config = dict(
    num_hidden_layers=10,
    num_attention_heads=2,
    num_key_value_heads=2,
    intermediate_size=512,
    norm_place='pre',
    attn_scale=0.125,
    tie_word_embeddings=True,
    parallel_block=False,
    init='normal',
    init_std_qkv=0.0421,
    init_std_up=0.0603,
    lr_head=0.0102,
    max_grad_norm=0.5,
    decay_shape='linear',
    max_seq_len=2048,
)
Each number is 128 + 24 x the weight over its row's rms, rounded and kept within 0 to 255. Layers, rows and columns count from 0. The size above them is the row's rms in percent of the matrix's.

# layer 3 MLP up, 512x128, rms 0.0599, rows 448-500, columns 0-63
size [100  98  98 100  77 102 111 107 131  92 108  96  95  98 125  86 114 103  97  82  99 104  99  78  92 102  90 109 115  94  89  95 104  94  99 101  97 103  97 101 121 117  87  97 102  82  93 119  79 104  99  88  86]
[[211 132 158 131 171  66 136  97 120 112 124  94 105 138 157  89 119 129 109 122 132 122 111 114 144 124 130 112 143 113  89 134 153 122 145 113 146 109  91 160 156 131 119 134 119 120 107 127 144 135 168 117  88 160 159 109 103 123 151 114 106 134 117 128]
 [118 175 108 145 141 137 180 147 146 165 144  96 132 155 124 111 131 120 109 114 127 146 164 132 140 147 147 149 117 140  96 146  75 140 147 145 135 105 113 120 113 128  96 121 107 153 174 105 137 147 111 111 112 134 131 149 159  82 145  97  93 127 109 141]
 [132  73 101 146 137 139  77 161 141 162 132 135 145 120  93 137 112 127 134 141 132 132 141 159 102 112 103 131 143 121 154 153  96 135 115 181 155  71 101 106 161 140 137 148 139 111 136 111 119 127 159 137  94 109 143 125 130 147 106 184 168 143 110 162]
 [163  82 109 131 166  48 122 126 145 117 114 144 129 121  95 118 112 144 198 148 136  93  93 155 110 161 151 136 125 115 151  89 120 109 135 148  92 121 113 132 140 144 103 118 117 125 119 144 137 137 126  95 118 178  83 132 122 111 145 155 108 129 129 154]
 [129  66 106  86 118 131 122 126 124 115 117 110 167 124 136 127 151  99 120 100 178 128 136 157 144 102 156 107 132 155 156 168 103 162 100 118 145  90 156 148  89 176 112 111 116 130 108 123  97 117 105 143 133 128 130 136 163 111 109 118  92  93 108 103]
 [119 129 125 129 133 105 155  99 131 119 102  98 153 144 142 111 117 112 122 106 116  91 143 102 160 147 155 105 159  97 144 118 138 125 136 144 115 126 139 138 158 162 162 112  85 140 127 132  86 108 132 120 102 101 154 110 119 111 124 173 120 134 130 123]
 [131 131 123 121 120 125  94 102 140 147 143 147 158  93 121 104 100  71 133 121 166 111 112 123 122 107 114 110 108 102 149 123 119 101 125 133 168 120 108 134 156 155 114 129  99  95  98  96 113 145 137 124 124  88 147 125 129 182 155 184 113 142 135  73]
 [146 143 107 133 130 135 145 132 116  91 124 128 156 142 118 152 140 138 135 103  85 165 159 141  94 119 128 134 129 188 128 168 153 177 137 138 120 150 119  90 131 127 111 125 162 136 159  84  89 129 125 152 110 148 173 150 135 144 150 179 136 116  98 168]
 [109 148 162  84 147 100 139 113  85 109 129 125  90 141 122 160 113  90 108 125 108 101 100 120  92 113 150 108 136 151 114 113  84 118 115 103 113 123 128 149 111 145  98 109  77 108  60 151 148 119 131 139 132 127 180  87 121 105 127  80  84 114 152 104]
 [118 104  81 132 165 143 132 169 170 139 144  95 118 126 130 131 133  81 149 132 123 161  98 152 151 139 123 132 135 134 185 148 107 125 121 146 165 148  91 159 133  98 120  81 105 116 145 159 119 137 141 124 137 127 155  98 136 132 160  93 110 165 132 118]
 [114 157 154 101 134 158 127 110 153  96 129  86  92 132 116  98 114 116 135 135 175 129 114 123 133 129  85 131  88 141 190 156 115 142 142 146 130 140 107 136 147 135 114 131 128 141 122  90 149 140 105 125 106 103 117 178 158  70  96 140 129 120 116 130]
 [175 167 108 142  99 107 128 133 102 170 125 100 106 153 111 143 165 126  92 147 123 110 172 138 139 138 165 111 139 105 113 178 121  88 103 137  70 132 104  89 140  94  98  98 119 137 157 142 102 129 115 112 109 132 139 151 110 114 147 118 145 118 124 134]
 [127 105 148 134  83  85 135  59 133 108 133 141 113 105 117 123 150 100 168 132 147 146 139 158 143 143 181 133 146 159 110 133  98 137 154 152 148 157  92 119 145 112 129  92 142 101 112  97 113 120  89 140  91 129 147 136 132  93 118 164 202 161 133 132]
 [114 164 136 135  77 117 143 130 126 142  70 139 120 136 101 108 113 104 110 148 151 101 131 102 131 157 161 117 124 116  87 102 142 137 105 164 147 176 128 101 120 185 126 112 129 150 143 177 100 139 138 131 133 145  97 135  90 124 137 169 110 135 124 153]
 [141 132 137 125 153 114 137 138 107  92 113  93 119 106 112 109 142 105 173 132 160  72 126 136 158  89 108 105 120  89 168 176 158 117 119 112  88 148 125 133 159 149 134  84  75 108 126 115 137 151 129 127 164  83 114 100 137 102 131 140 142 105 151 133]
 [129 132 152 123 165 149 107 143  82 178 139 108 123 122 124 107 135 137 115 143  95 107 136 130 141 150 106 135 136  65 147  73 103 122  76 124 128 123 101 138 122 113  88 100 141 157 142 150 149 112 115 159  90  97 141 163 132 106 114 138 114 141 152 138]
 [131 162 153  92 151 159 153 107 111  99 150 136 143 113 128 130 107  81 125 138 160 115 128 134 161 123 153 130 148 104 150 144  61 147 159 158 196 123 106 124 111 120 147 142 135 128 128 153 185  88 121 134  97 146 131  91 129  97  99 109 148 106 108 135]
 [108 136 145 155 135 107 114 117 167 147 183 128 148 134 178  90 123 133 110 151 118 105 105 163 151 147 170 124 133 173 132 151 111 143 128 113 150  93 110 152 154 132 109 133 115 106 133 168 119 136 117 154  77 135 157 150 113 117 168 110  72 151 176 185]
 [128 113 126 102 137 147 112 115 158 135 152 103 106 149 111 122 120 110 141 138 130  97 110 141 125 133 125 124 105 183 133 130 172 154 123 140  99 145 109 109 154 110 116 141 173 160  82 117 172 126 137 116 153 169 132 137 177 147 114 128 134  89 143  74]
 [164 117 129 112 100 149 122 117 138 159 128 147 121 116 145 143 131 101 122 123 154 102 100 123 131  95 141 117 121 123 123 169 114 132 149 124 161 109 111 106  81 177 148 157 181  84  99 113 124 150 131  69 153 141 164 143 171 159  87 124 150 166 140 145]
 [ 74 135 130 149 108 150 132 186 166 195 112 140 126 136 104  90 114 126 122 150 157 104 135  94 132 118 149 123 128 120 152 131 110  86 140 144 130 135 131 143 150 142 108 139 108 108 109  96 129 136 137 122 138 135  97 181 153 102 100 146 161 129  82 149]
 [165 116 110 116 117 142 143  94 117 124  91 127  73 138 170 117 165 143 150 114 116 114 128 149 102 152 134  84 117 108 138 139 160 151 116 130 117  91 111 178 157 137 118 103 100 101 143 118 128 122 127 108 115 117 148 166 153 138 108  86 137 124 124  92]
 [105 134 102 143 130 136 129 100 151 107 130 119  90 108 141 110  85 140 133 134 116 139 115 119  94 111 123 116 148 139  98 159 138 162 147 155 131 110  95 134 127 132 176 119 152 127 104 133 116  78 137 103  79 116 108 120 147  75 121 140 112 110  85  72]
 [131 107 113 107 130  84 113 132 165 120 132 118 125  84 119 108 116 152 111 123 107 140  73 161 141 144 139  93 118 136 107 139  94 134 107 114 101 133  96 169 158 158 113  83  85 111 117 142  99 125 150 145 129 110 136 104  92 126  89 102 131 104 104 172]
 [104  90 167 134 151 133 139 118 142 125 133 160 149 101 141 146 115 169 156 135  65 164 135 116 114 140 146 104 152 138 137 150 117 163 127 168 125 114 155 149 120 127 107 128 107 142 118 118 109 133 189 155  95  99 122  78 132 130 113 150  99 142 137 194]
 [139 149 123 135 131 154 179  92 120 123 134 134 128 121 147 147 138 127 133 132 164 139 149 143 125 128 121  94 159 154 151  97  92 133 122 127 121 148 114 109  98 118 119 132  89 141 112 156 125 144 153 127 159 130 133 100 159 132 101  88 157 117  95  96]
 [129 125 122 145 193 144 108 108 110 116 108 142 152 151 131 116 132 112 151 137 191  96 144 140 152  79 140 118 122 138 174 165 176 132  86 161 145 121 162 119 134 182 153 111  91 158 136 132 143 132 152 148 109 115 149 106 128 139 128 124 119 158 149 138]
 [121 123 141 112 144 123 162 110 158 114 151 131 124 157 182 109 110 112 165 103  93 110 135 158 180 129 150 128 128  94 141 135 152 131 144 122 162 122 147  88 116 149 119 106 132 137  76 129 137 163 160 127 109 117 129 130 116 121 167 155 133 133 135 156]
 [145 108 129 102 101 112 139 161 124 140 143 118 138  89  73 167 134 103  93 162 117 118  87 164  96  85 100  98  69 102 153 130  96 145 167 117 124 129  99 143 104  87 134 127 117 104 143 125 106 128 178 113 116 141 117 139 111  79 124 126 159 141  69  96]
 [145  97 144 108 114 124 121 131 163 118 117 119 164 157 128 144 129 134  55 157 131 109  92  91  76 131 123 131 131  98 154 122 116 137 132  96 120 145 118 118 123 135 132 155 124 127 110 103 116 100 198 150 149 139 152 122 135 128  91 129 139 134 117  81]
 [182 108 120  98 123 182 165 169 122 110 129 114 116 127 118  90 136 150 109 145 192 171 120 106  91 158 112 127 117 135 126 112 178 129 145 134 118 127 141 166 175 155 129 141 162 146 132 139 136 110 161 142 107 130 142 159 137  93 121 153 144 138 169 131]
 [127 121 123 129 132 159 127  48 140 124 142 108 134 138 107 153 101 118 163  86 149 139 132 153 114 116 155 122 168 148 153 116 123 127 160 141 118 133 126 102 120 122 131 155 145 123  74 134 162 135 113 135 123 115 135 142 155 114 160  99 104 107 114 117]
 [100 132 175  94 121 104 134 123 120 113  58  91 106 160 138 130 125 142 106 202 114 129 159 129 153 145 128 110 136 138 130  96 126 149 146 126 146 160  96 118 123 120 163 128 143 137 118 122  97 113 146 147 134 162 144  87 103 142 140  83 114 122 102 141]
 [113 108 181 163 123 142  86 121 145  88 152 108 107 187  85 129  74 125 111 132 132 144 141 126 113 119 119 126 111 170 167 128 117  95 145 164 174 148 167 119  92 101 149 154 125 188 135  96  81 125 140 115 121 119  97 145 142 106 147 124 159  99 126 142]
 [131 125 164 135 119 116 150 151 160 103 163 137  96 118 115 117  80 135 192 140 150 118 122 148 103  99 144 116 109 146 149 146 148 108 102 129 110 147 124 186 103 177 132 170  70 166 154 145 129 157 141 122 133 132 112  63 115 133  97 116 151 127 124 122]
 [137 122 102 115 151 137  89 169 136 141 125  97  98 153 162 126 108 152 157 145 120 112 120 100 121 112 101 105 128  84  97 164 167  80 129 139 124  94 142 171 146 127  78 113 167 145 138 138 151 131 135 158 102  94 114 130 148 129 159 163 117 130  68 100]
 [157 124 113 106 137 103 114 123 160 111 129 102 107 123 142 114 154 157 125 174 124 103 133 140 154  89 118 112 125 129 107 158 126 148 149 141 146  80 138 137 136 146 151  99  98 122 152 139 157  82 108 166 115 122 143 137 153 117 113 138 147 104 124 167]
 [124 131 113 109 121 147 107 131 153 145 132 105 118 171 114  77 128 171 130 150 178 124 101 126 120 110 112 123 159 124 115 129 155 113 142 152 154 122 146 123 116  96 108  76 139 117 128 113 100 131 175 113  99 111 165 112 154 134 106 141 105 107 115 120]
 [111 139 136 121  86 134 132  99 116  92 121 142 122 152 126 131 130 129 115  87 121  58 134 144 154 128 149 108 150 162 131  95 172  96 134 146 124 139 134 125  74 137 137 149 116 142 148 100  81  91 154 130 114 151 177 118 118 142 171  99  96 104 127 156]
 [128 107 157 108 139 104 104 171 124 104 126  66 158 124  82  99 112  94 195 111 122 152 147 157 153 155 132 116 123 108 131 143 176 144 137 122 139 108 129 152 152 143 148 136 118 132 107  96  96 124 147 114  62 130 142 121 136 133 136 123 127 124 103 135]
 [151 120 110 121 135 102 105 156 137 130 137 134 134  96 108 102 114 114 116  93 104 136 164 136 116 170  98 123  82 128 111 115 128 121 146 131 126  85 131 141 134 125 130 119  76 186  68 102 111 130 152 133 133 132 127 156 109  91 167 112 104 118 116 137]
 [159 112 167  96 149 134 133 126 138 105 138 133  97 110 162 107 144 128 109 129 199 153 105 139 109 130  95 129 107 113 163 133 126 167 135 145 101 106 127 124 153 120 140 112 155 148  67 140 156 108 133  75  91 162 120 117 165 122 111 154 124 114  93 112]
 [119 151 108 126 160 136 100 173 144 160 158 137 129 157 145 102 181 128 119 142 139 104  86 115 147  89 130 158 146 117 126 123  94 138 112 177 116 139 125 145 143 131 135 156 126 158 103 157 145 112 141 106 114 124 124  93 125 144 112  97  99 159 101 138]
 [168 142 158 115 129 121 144  95 122 138 126 118 130 118 124  82 107  91 130 139 128 157 142 160 136 182 110 151 128 131 131 137 116 113 146 116 151 143  73  67 115 127 127 121 100 125 146 108 130 154 122 127  79 150 112 107 123 161 172 138 136 143 153 139]
 [127  94 124 112 129 153 176  95  99 151 107 148  67 128 133 166 139 146 129 133 146  86 123 112 100 106 114  98 130 133 105  88  77 122 131  70  93 131 115 150  98 119 125 102 137 122 133 135 148 105 120 168 143 151 112 127 153 107 136  84 123 108 142 166]
 [117 104 130 100  94 127 150 131 177 136 153 148 148 119 118  84 112 157 140 147 127 175 122 148 141 138 160 135 138 163 115 171 167 140 106 131 128 182 174 165 137 172 114 169 171 139 132 139 133 122 160 126 114 145 127 169 160 136 100  90 120 105 137 145]
 [163 114 137 125 154 154 128 149  98 131  93 148 114 141 109 132 143 124 156 112  78 133 122 144 118 110 115  98 116 117 133 131 120 114  97 100 104 117 121 112 105 147 153  88  98 127  95 122 105  98 142 108 124 141 138  91  98 102 110  88  99 117 119 133]
 [144 144 125 109 109  94 156 128 119 188 158 101 124  93 140 153  99 129  82 123 126 109 117 120 126 121 105 107 161 136 174 113 152  92 129  84 126 107 125 147 118 144  86 123 142 133 134 115 160 150 128 104 142 103 128 153 108 159  86 133  97 107 129 116]
 [106  88  90  81  99 107 155 117 118 142 166 140 128 124 125 114 124 101 149 114 128 114 115 124  91 136 103 141  83 139 133 114  70 123 113 154 118  88  92 115 103 143 112 147 106 119 142  98  89 137 136 140 109 134  94  90 138 101 117 147 130 129 129  89]
 [144 130 112 151 114 131 175 124 182 121 126 127 102 103 131 101 121 158 135 112 154 146 115 124 110 117 126 115  60 154 158  97 149 125  72 126 134 143 120 141 141 152 112 122 130 143 114 105 166 119 132 152 146 118  96 150 144 110 163 136 155 140 161 153]
 [ 95 135 105  96 163 106 119  89 152 116 122 140 125 150 137 140 122 129  75 139 135 110 136 115 117 115 158 112 152 166 143 130  70 111  68  99 116  95 110 145 142 127  98 181 107 115 101 154 120 112 118 130 138 114 107 124 131 156 132 132 157 159 142 142]
 [108 129 133 140 106  88 131  96 106 150 132 142 141  80 131  99 138  99 115 171 135 130  84 131  74 172 116 143  91 123 125 137 114 152 126 144 118 132  73 146 141  94 130  91 115 103 110 131 117 146 117 159 100 116 136 137 128 113 135  98 114 196 139 110]
 [107 102 129 160 129 107 134 132  86 163 151 111 125 102 124 147 125 117 134 109 147  75 119 171 160 118 127 113 143 109 116 139 149 123 133 140 152  98 136 121 107 178 138 123 124  88 143 127 119 152 101 126 112 103 110 141 128 117 162 146 124 118 146 121]]
# layer 3 MLP down (transposed), 512x128, rms 0.06, rows 448-499, columns 0-63
size [104  96  89 101  87  98 101  96 121  91 111  87  86  98 111  96 112  93 104  85  99 110 105  88  90  95  99 104 106 100  89 106  96 107  97  92  93 108  99 103 111 118  89  99  96  81  84 118  96  90  99  85]
[[129 124 158 132 117 145 127 120 113 136 145  98 119 124 125 119  88 126 125 149 151 130 123 115 150 124 167 106 142 139  89  94  96  99 105 133 153 128 126 137 156 153 170 133 125 104 125 141 137 109  91 152 114 124  83 138 104 132 134  87 139 158 154 173]
 [126 101 118 120 108  84 124 118 140 112 159 140  90 140 124 128 151 133 115 168 126  97  95 187 127 135 150 115 116 136 144 104 137 120 110 120  96 143 155 149 128 107 172  96 159 101 109 163 114 108 151 141 159 109 117 138 125 158 105 154 162 134 118 139]
 [125  99 116 115 111 180  90 155 127 101 134 148 166 163 133  87 113 128 120 106 132 116 104  83 182 150 169 126 118 117 119 136 184 115 136 101 107 189 171 165 130 149 129 104  98 130 118 133 131 116  92 131 127 125 130 101 144 118 118 128 102  92 112 126]
 [ 71  95 111 120  99 127  97 148 121 137  90 106 136 113 146 132 159 178 155 163 102 187  81 154 116 115 121 108 122  97 147 111 125 120 105 132 142 128 118  93  85  95  95 126 132 138 155 163 132 105 169  98 107 135 125 123 121 125  95 116 130  74 140 108]
 [109 146 143 170 149 149 187 117 133  95 106  77  92 141 133 140 102 152 121 132 144 125 169 124 154  90 144 149 130 119 112 102 146 113 116 130 136 140 150 100 130  98 162 146 144 124 157 135 150 107 143 118 100 175 106 161 175 157 165 154 143 137 121 117]
 [121 123 131 119 125 141 121 150 106 106 171 145 136 156  90 151 146 141 108 134 133  78 103 107 143 136 139 121 134 131  79 168 134 115  99 131 128 113 121 114 140 129 117 143 111 103 152 131 128 164 172 103 163  85 114 128  62 147 123 161 130 126 142 159]
 [166 150 122 162 154 129 135 151 150 157 107 139 119 118  88 140 150  80 123 158 146  99 141 102 100 139 139 112 151 150 119 143 131 142 157 103 154 136 106 115 198 134 105 125 113 107 148 141 162 152 175 123 103  68 122 143 187 106 110 149 128 139 117 116]
 [134 123 125 143 120 148 126  91  88 183 166 129 115  69 134 162  92 109 116 130 145 105  99 129 178 123 131 136 110  99  95 131 128 102  92 115 139 131 147 140 157 142 128 136  90 159 128 129 149 118 150 132 111 123 107  82 137  97 130  76 122 143 162 101]
 [129 126 127 112 154  73 186  81 138 125 146 146 122 161 172 171 125 105 129 116  96 130 125 105 154 144 159 166 145 169 187 125 134 173 131 117 116 126 149 167 140 148 121 123 120 125 125 139 133 148 118 113 123 117 144 125 155 131 145  86 115 161 137 120]
 [159 145 128  99 121 155  99 136 107 109 106 149 149 107 152 168 137 135 130 122 115 150 138 146  86 115 135 162 111 132 107 150 167 134 101  96 127 118 158  80 102 153 144 191 171 141 104 139 102  93 182 119 134 141  94 137 119 124 104 167 169  98 168 133]
 [169 124 175 105 175 149  79 128 111 121 139  98 151 129 152 129 142 131 156 140 101 140 128 167 145  99 120 110 121 176 123 158 117 117 123 110  99  82 141 117 173 119  90 135 136 139 101 146 165 144 100  88 139 101 147  89 126 126 161 145 137 126 102 115]
 [114 111 145 103 185 144  90 109 128  92 101 118 145 118 130 107 106 125 132 114 132 119  95 194 151  91 100 113 106 111  95  76 100 148 116 108 135 118 147 127  81 163 152 128 108 101 106 113 140 163 151  98 137 114 113 123 106 155 135 149  96 130 139 110]
 [ 96 115 161 107 175 116 117 178  92 151 167 105  99 157 129 129 146 148 108 116 124 122  87 130  94 133  75 104 149 106 140 133 139 119 163 127 114 123 138 124 126  94 130 161 145 136 102 100 141 153 130 116 126 154 119 183 163 157 140  89  75 108 114 116]
 [159 109 138 114 175 156 114 119 152 125 175 132 139 110 137 122 157 104 135 113 100 138 129 162 152 100 128 142 144 131 188  97 124  98 151 123 131 111 114 156 163  64 137 117 122 117 108 109 115 142  85 143 139  87 160  95 150 124 141  99 120 139 148 145]
 [120 125 117 131 132 144 126 141  95 122 180 146 123  90 131  80 164 125  98 130 121 137 173 147 149 102 162 163 100  73 150 100 100 110 114  97  91 130  93 138 197 109 127 128 110 105 126 111 123 148 173 147 182 185 131 149 120 151 103 147 163 108 139 116]
 [117 163 144 108 126  89 162 111 125  94 156 148 183 155 137 147 174 190 127 174 118 154 119 136 125 155 125 154 109 186  83 137 140 133 138 146 156 134 131 110 151 118 167 156 107 147 150 142 143 136 145 135 151 150 155 166 125 151 119 145  91 119 113 131]
 [111 170  94 108 123  96 153 145 136 120 119 112 114  89 111 129 125 105 145 144 146 144 107 184 178 138 105 141 127  83 136 138 131 108 139 125 164 159  96 145 122 131 151 118 132  89 133 134 113 153 125 118 137 145 145  94 117  85 111 126 129 148 111 194]
 [112 136 108 114 118 119 121  98 129 126  87 106 131 135  95  97 131 168 115  81 126  98 142 183 140 134 154 162 128 118  97  93 137  75 115 171 142 178 120 105 140 185 101 107 135 123 155 131 104 130 183 145 156 124 126 134 137 103 103 109 139 132 131 133]
 [151 143 104 132 143 157 164 145 124  97 137 151 119 156 136 115 100 109 146 155 160 126 159 113 177 149 112 118  99 123 104  84 121 128 156 151 102 124 118 149 128  86 129 133 112 112 141 107 116 150 136 144 141 109  95 124 101 107  82 154 122 149 126 133]
 [109 125 109 165  98 102 107 118 119 116 127  62  99  98 100 154 105 102  86 126 140 108  86  99 144 106  87 125 112 109  95 124 124 144 172 172  98  92 127 125 120 120 116 127 143 125 126 104 137 138 103 104 117 160 154 163 167  89 151 134 117 146 109  93]
 [132 161 127 178 121 122 152  74 102 135 181 132  93 128 157 107 107 112 113 119 105 162 108 146 131  90 165 141 120 113 134 115  87  90 139 158 157  99 101 167 125 119 144 135 138 161 105 145 145 132 129 115 131 120 122 131 109 115 113 117 113 122 120 106]
 [131 133 126 110 141 142  88 104 118 125 128  95 148  92 106 146  97 138 130 149 104 128 131 111  82 139 131 127 136 128 114 110 137 137  62 112 107 127 147 109 127  99 138 105  87 160 172 184 132 140 126 106 167 167 152 150 135 165 154 130 107 116 151 125]
 [153 147 123 113 145 132 129 123 159 134 131 127 153 110 157 130 129  77  89 116 152  98 126 132 141 107 113 117 100 118 121 150 148 149 136 154 137 114 104 160 123 111 149 115  54 146 118 108  74 147 158  72 150 126 147 129 138 157 114 171 164  98 119 151]
 [108 116 114 174 112 126 120 100 132 119  99 124 110 131 108 152 109  66 118 105 152  72 163 103 150  89  96 163 126 107 128 119 165 114 166 139 116 109 152  87  91 141 132 172 118 159 147 119 142 132 137 130 145  98 121 141 166 133 152 141 137 119 149  91]
 [116 177 105 142  98 166 112 132 134  92 126 141 110 175 103 120 137 109 131 167 171 103 133 116 130 119 153 117 125 104 161 115 113  91 130 142 121 130 141  98 150 130 149  99 135 150 150 129 152 128  72 107 149 110 117 160  92 112  90 108 125 106 142 117]
 [112 110  74 118 141  92 117 161 171 105 108 127 152 143 159  86 158 118 138 114 135 151 125  75 139 183  89 133 131  94 157 149 139 108  99 117 112  89 149 145 109 165 149 171 126 110 159 108 135 136 150 176 140  45 107 142 134 135 107  97 142 136 124 143]
 [154 167 165 108  84 124 138 109 155 116 135  68 126 110 125 154 135 134 139  69 108 127 172 109 158 148 133 178 109 117 116  80 139 135 168 121 109 139  88 136 129  91 130 120 162 138 119 120 116 157 115 140 178  97 134 162 101 101 123 149 140 119 113 103]
 [104 175 162 125 100 121 128  99 108 166  92 109  96 160  85 103 121 113 175 124 163  89 158 140 145 155 140 152  94 126 124  84 145 133 100 143 147 131 111 117 167 165 142 152  85  97 136 137 151 104 115 141 112  88 141 116 150 136 118  88  95 112 107 137]
 [138 128 151  99 156 118 117 134 109 107 139 115 135 143  86 132 125 155 137 125 146 137 120 121 113 174 139 108 150 175 131 144 161 159 154 110 150 160 122 130 109 127 101  79 107 147 133 125 113  77 109 102 178 113  83 109  89 167 143 117 126 127 161 120]
 [114 146  95 117 125 167 138 107 131 136  99 128 135 150 152 115  93 132 127  96  97 147 172 148 158 134 166 119  96 110 148 125 157 112 100 153 116  77 165 140  99 135 195 156 124 116 176 136 118 140 103 169  86  93 111 105 137 131 151  89 117 105 128 184]
 [ 93 142 147 117 123  81 123  82 132  88 114 178 159 155 110 150 106 132 148 107 109 141 106 129 165 150 129 140 106 137 118 121  81 112 137 141 132 137 149  90  97  85 132  87 111 116 125 125 140 171 154 143 159 127 108 139 130 188 174 140 113 126  82 125]
 [129 133 148 164 102 116 149  89 168 126 146 112 125 112  85 145 171 144 106 134 111 166  77  94 101 108 118 135 174 120 114 153 137 146 134 133 124 140 141  88 165  84 117 142 123 135 133 117 136 107 104 129 145  92 143 126 123 142 154 140  94 160 142 138]
 [147  87  91 116 130 144 102 119 165 107 106 159 154 133 128 117 151  66 106 118 129 164 150 133 144 117 140 119  99 130 130 146 175 100 130 120 159  87 151 117  94 112 126 145 109 108 142 126 143 118 156 115 119 115 109 110 162 150 142 124 128 151  84 136]
 [137 137 192 151 138  69 135 148 143 157 159 136 171 110 158 112 123 133 167 148  95 190 157 166 140 132 139  96 147 114 124 109 103 186 172 176 138 129 117 164 139 124 116 127 143 150 116 163 101 132 132 107 168 143 138 104 144 101 120 125 108 123 124 120]
 [156 137 124 121 152 118 142 123 156 152 118 138  97 122 148 135 157  89 109 117 136 111 100 127 156 106 129  90 135 124 134  89 119 162 156 119 105 134 116 152  95  66 130  97 154 104 123 147 122  80  92 158 121  76 132 141 106 152  98 114 133 133  93 163]
 [136 122 158 156 127 180 114 132 130 171 144 126  96 140 151 100 171 143 160  84 141 162 134 149 151 135 147 170  85 148 161 112  80 110 100 127 122  92  99 119  93 118 118 167 133 138 137 104 137  93 110 116 126 148 144 140 112 132 127 141 150 104 143 127]
 [131 163 129 132 132 120 137 131 129 186 141 136 123 108 126 151 109 134 101  83 138 100 117 143 111 130 158 149 180 137 123  90 149 120 117 105  88 156 105 109 138 140 117 137 149 159 176 134  98 194 148  90 135 140  90 144 133 146 119 143  99 135 161 109]
 [116 130  82  94 162 110 110 132 105 100 142 141 124 118 117 115  99 154 145 141 101 141  78 102  67  87 116 104 136 119  84 121 148  86  93 146 133 107 141 110 119 148 125 119  75 107 149 138 114  57 156 111 125 117 140 103 140 143  74 161 131 135 118 103]
 [146 120 105 121 109 127 101 127 117 109 114 102 107 141 104 141 126  92 110 133 158 202 151 151  96 155 106 137 122 103 149 172 125 136 133 142  83 132 105 125 160 109 119 111 152  83 124 141 139 113 124 135 115 133 132 111 106 112  81 154 137 130 117 113]
 [111  90  97 157 114 195 125 115 133 128 134  84 146  99 132 109 191 123 124 118 136 120 111 138 107 117 101 120 133 104 137 149 136 144 135 122 136  74 171 125 149 147 102 136 140  91 144 133 130  95 106 155 125 120 124  99 134  91 112 135 151  85 128  98]
 [147 150 108  95  83 133 173 176 113  92  92 163 134 138 103 128  99 130 138 143  97 150 149  92 102 139 137 101 118  87 122 148 125 105 142 128 123 157 122 106 149 150  59 138 146 145 144  84 142 133 119 150 155 105 141 117 133  84 105 130 104 126  95 161]
 [103 124 166  92 130 133  80  74 124  86 158 141 158 113 131 129  81 138 149 119 148 178 144 129 154 115 125 138 139 153 147 125 136 191 155 138 101 147 145 143 148 136  93 141 135 107  75 108 146  99  83 146 140  90 141 144 136 132 107 161 134 120 120 121]
 [121 141 166 178 148 117 149 101 132 120 135  77 113 144  99 147  95 124 129 194 144 108 150  77 168 106 154 157  99  88  87 115 146 130 153 161 117 108 153  91 127 103 158 125 145 142 156 127 134 118 137 130 115 122 111 159 138 120 141 155 119 142 107  82]
 [121  94  88 157 122 124 108 157 135 133 111 145 112 178 129 141 102 145 148  96  99 139 110 107 124 103 138 114 116 139 144 135  81 144 131 177 148 120 112 145 159 120  97 118 132 142 102 141 116 149 118 152 131 168 153  99 149  75 111 128 122 129 150 155]
 [150 158 145 184 127 164  85 154 117 121 114 130 164 129 169 102  95 151 145  80 120 137 140 157 131 135 153 156 115 104 129 130 153 147 101 109 130 175 122 154 142 153 126 148 137 106 111 147 136 125 147 150 119 143 157 128 115  92 118 118 122 148 103  99]
 [ 99 139 131 121 124 103 128 134 152  96 138  76 130 117 115 107  81 129  86 163 141  88 125  68 139 100 147 155 128 131  95 117 149 142 125 121 115 127 139 106 160 106 143 117 136 115 131 111 113 103 107 135 111 128 150 154 129 143 156 153 163 143 100 113]
 [109 139 153 112  82 121 114 102 139 123 127 116 147 115 106 144 141 125  84 133 116 115 135  56 117 160 133 134 123 130  92 157  96 111 111 161 132 156 171  84 139  92 110 122 132 148 165 104 103 107 105 129 139 140 142 178 115 131 147 163 130 121 103 124]
 [135 138 140 101 149 125 140 121 106 137 136 129 153 139 149 149 195 114  92  97 156 127 133 120 128  80 128 105  99 130 156 139 137  87 151  83 104 119 161 111 119 101 135 130 148 124 153 160  96 130 135 145  98 133 122 164 112 154 105 142 101 142 109 154]
 [110 113 148 141 137 130 154  79 145  93 159  85  84 111  99 125 144 132 124 121 158 104 115  86 140 101 140 150 131 117  66 119 136 145 140 150 145 102 183  92 170  94 144 158 140 163 111 116  94 150 148 127 134 142  97 155 144 130 127 116 112 143 130  98]
 [110 127  92 112 103 117 110 148 121 163 106 120 108 165 133 185 139  97 116 139  84 116 163 133 130 167 105 131 163 116 112 152 168 120 156 150 155  97 132 129 130 123 141 128 137 150 119 144  91 136 138 126 104 112 172  99 152 134 125 121 115  95 101 148]
 [141  77 135 132 106 137 178 140  97 141 116 126 163 123 106 153 146 136 169 130 123 132 144 147 131 125 151 131 141 107 133  81 149 129 189 160 160 142 174 152 144 133 107 115 162  95 113 138 133  88 152 144 131 141 133 146  98 131 125 101 117  71 141 116]
 [114 144 161 153 176  89 124 133 129 123 109 120  98 144 119 123 106 149  97 144  92 129 160 144 168  63 112 116 149 101 152 110 126 126 183 142 141  98 177  98 137 126 104 119 153 127 143 130 161 146 162 150 118 140 151 155 149 145 141 178 130 113 178 119]]